Weights of a small transformer language model: rotary positions.
Each number is 500 + 25 x the weight over its row's rms, rounded and kept within 0 to 999. Layers, rows and columns count from 0. Numbers have three digits each. The size before them is the row's rms in percent of the matrix's.

# up: layer 3 MLP up, 704x256, rms 0.0885, rows 47-53, columns 128-255
# down: layer 3 MLP down (transposed), 704x256, rms 0.0747, rows 47-53, columns 128-255
# gate: layer 3 MLP gate, 704x256, rms 0.0894, rows 48-54, columns 128-255
up47 102:484482483504514493504466470511523547456467498490474501459492475488496472493496505495499462459472545482525488475476502541517528506492476484450506517510531520493551466465509509486500541543532522519504522553473493540542531509501473510462493500520524482487562495532482500500470493479539504484463513503481492465445494532474451497491542528497543503531506492489496518518532514512552515489482
down47 107:488519497537513475468517500545533468483486512516495504532485500502486531544516559505452485476457495528529532506494465493509446527489520493487484580506497457503465491478491487473491527505474479533531470494541505539498478511496489471500508519501513490524522505464486486529506499528501437515500486446487492506484467528510477491484485459457442517496464523513558536478510497453548473536503
gate48 091:491521517513528538533474495502470513510519530505508500496484485504490519516521527524492513530477505510561487521517515512471506481514480520496453525520476504491483522500517509547487472522499493497521495503485512537475478523486514524457489487556526486523506461490446538540455478473490527534570476500529482496469438508463495536487494494519514470492492516513482502467496487472516529550506
up48 092:507509540494500510495479521515526564521497549499508493477478500509488527504534557537514462513528530523536478531523558486510528497517489498487481485492489489526506552478490512490500493540502474554514478512475495514444486505507543463448525490508488460501483528497460538515501513508501478531535489498470530468524439502511501507500510488505531526505535550497523477490515516459512493504551
down48 089:493478499496464516503509496501468541513478520462506445516503486508467464540500526531501496493475498472494489484544463467480506486468510473470503498472478471486481483512532531465517470483494493550539468526486482522484479491467495443510551474505538473517526503477507522537520457494502477531519468532518487474529496493526469455546477472464536512542500509485486547473531493491551500492480
gate49 106:527531502512519495535500456462550480509557472500501536465485502479478510472472489514493521532511519478515507517505477517458526489470474534513457513496475542471475510452493478509521532532515524492541477552496484482537500481487475485503490448522455553507478505511508446498524479532510479539448496473529521511476472522516495479516509443458501474570484471470517533511512479516476489544501
up49 106:503525556494538503472497505505504498447492516491529474546509577514516520496478484477516507489532484461453524513497498488507509483507504472417510484481504428516502501528518519532528501511481496502536498534545508557470518517488490528524528501520480518483527553501516541494498481424451533487517494516472508532518486494493508482488468530511503485486513461544498505503509499501517509511482
down49 107:524549509501521548509466487498494475458503479499482551499490499483494508469494478490497482471453526475491508479472503520486524538464467534515491501501481511507510490515524476549503519483520513496506494511485481486531527483542527520565493489497440513504519514536478485484489492486521522495484521508463457461508535504466493454456510528463511508478526471495511497490528502495491510466510
gate50 108:531514513481527485482509504515478540487459519507488465492518477497515519572512504520515519535526518507477465506501482508499489544521475483472532519506504508463581470539542510486504510539472532499517542517444488547513494488503507499542491516486489475520463503462523467506543459493486505478505516500481488432511511508484477521480461481515491508498522470476508534495501538497446485497514
up50 098:512471525502541517444492525496534527482526477513489464495505501483486547535519472520481463487491501474477525512468486490487467519534516529516510530514525522470536474486514511504448484496534490560476484459498537517500454509483495498500498521519475527492515546499479471556464507484500479513518528491477492451535499513506466519519476490473474461546500518465528523487453506525477478500521
down50 099:517492480496504495495527474483526485482500466481527488514530463484520451501499483493508479496500499515509541469501479506482502493531480525511539441459470499502483463489508520499491466505499504493455499492524545453511530546487481470510520490525520485508483532493519488478499477530520544487529521492524547490473473530547477518511492524483465518519504564512524514539470524506533482499518
gate51 096:501513521499507441533465543538502452508516475500489489512486488483506527482548523509505541482485573528493518491479521491506492500517482489512490502452556469522509450518512505494465446488515481502453534490514513530516483471523496530444506485482506483544521485504473494473528513469478492509536470508553527483501510506456494521537480480511507485499535504456539487558478535477436508486489
up51 096:531519480489455492508496450533492513575523517482474488489537472478522499509480504513488471525539456499531494497481487513523529512509477471517496525507503517460513503533473512521539477490516496498451506504488521530532482493462521515507464528494472507488507496488481515530500547503473471576488483494462492507482488465476544477502478478508508525493523514508503520473562493518535534504536
down51 100:499495490511539495503506504483484480507479493504499494492480452487466522516448501456501504469485501494462543488518532501472495522516514487518483482490460497560482488444521498492465477512515494471506481537490501498527504489495534447493521455456494491514494453498503491523531483495494492461493509515484503553490520496477492525512503523487498564526463476466478497485456507477520497499491
gate52 109:542506482511508497536521494493478504473504468472528525503497526495533465471467490510510534487515563496519486523499502469490551482521502518465514513529490467538530485449509546536486431511509502498487528519483498512508498474531510508516513443493487489500492504517513511525453536485524542485497480524485516445501481493495526472519482510512518485514484538504504513539509498518485474527492
up52 104:493512504496494493526553497485494530481503455496499553522517486558472520510516521486560479511495528535485495474483503484485529531510513486473503495555470501565523509499476491500514508491518466499466478515478487523495495488527522501503503491533462515541499463527480539549486479513503531462530446520495530481477488442480521469503520479533505469520495512503544501538496494499494539509513
down52 101:498496470524470497500492507472488496518501466492511517524467478488530515501520497521461457526463459501487485543533529516482471530508506473497500526480468474478482505508516478516495532484499470486486461496489507520517504508516496554495500506502487502482514553527529500519553477479500494482459494450504497535493524483460442471511517505473500529479475449502520515490479519505524489474472
gate53 109:539512469553480519454517487474476471513499488500502517540503498507476511486481497472500527541502550478487456502517444503489520530474554549500494506558443469492530537524529482488514446467474531505485494513521475534528501525524530485500525476491527512516499485511466485509503456470511510494455476505486438510505483508515534461502495482486491503492506496468455523496476463501500501481476
up53 096:557531491525481487486533504502499497543477454524477522542501549464481508501530508501533531448476535506511477569499507481486491502486524503480521502466496484485505524511507505488499464480483532506491477514495476536523489494480468457541466526533505529509454495500534463497521508471474497470471490507523472459522497473518532489509441467516539506496565484521495520523492476534503498502540
down53 107:532499477449502520458490515497509490528498467514481478518486467498513457517539549541520527491474504495503481509483489492524540521439503551519483476516453495500508481483548502494479488542495488517492481532503513507546494507528506501476519505509466494510528492496473470531480473482507521479503524539478457549502526541502501472470476467500498510522517492501473566492487515482488508480478
gate54 104:494495467468515500507537497519529475510544520445469503433502509456507537472523466528487530492476522482554464510502464478521498483518463466535494509498538493478531509510482508520499500439496520507510537481540507520540520492448455483506508527501581499518561492495535500462503486494493493494454526505495468487499525549470537529498456524524521497494534474500474485496478510498540476498487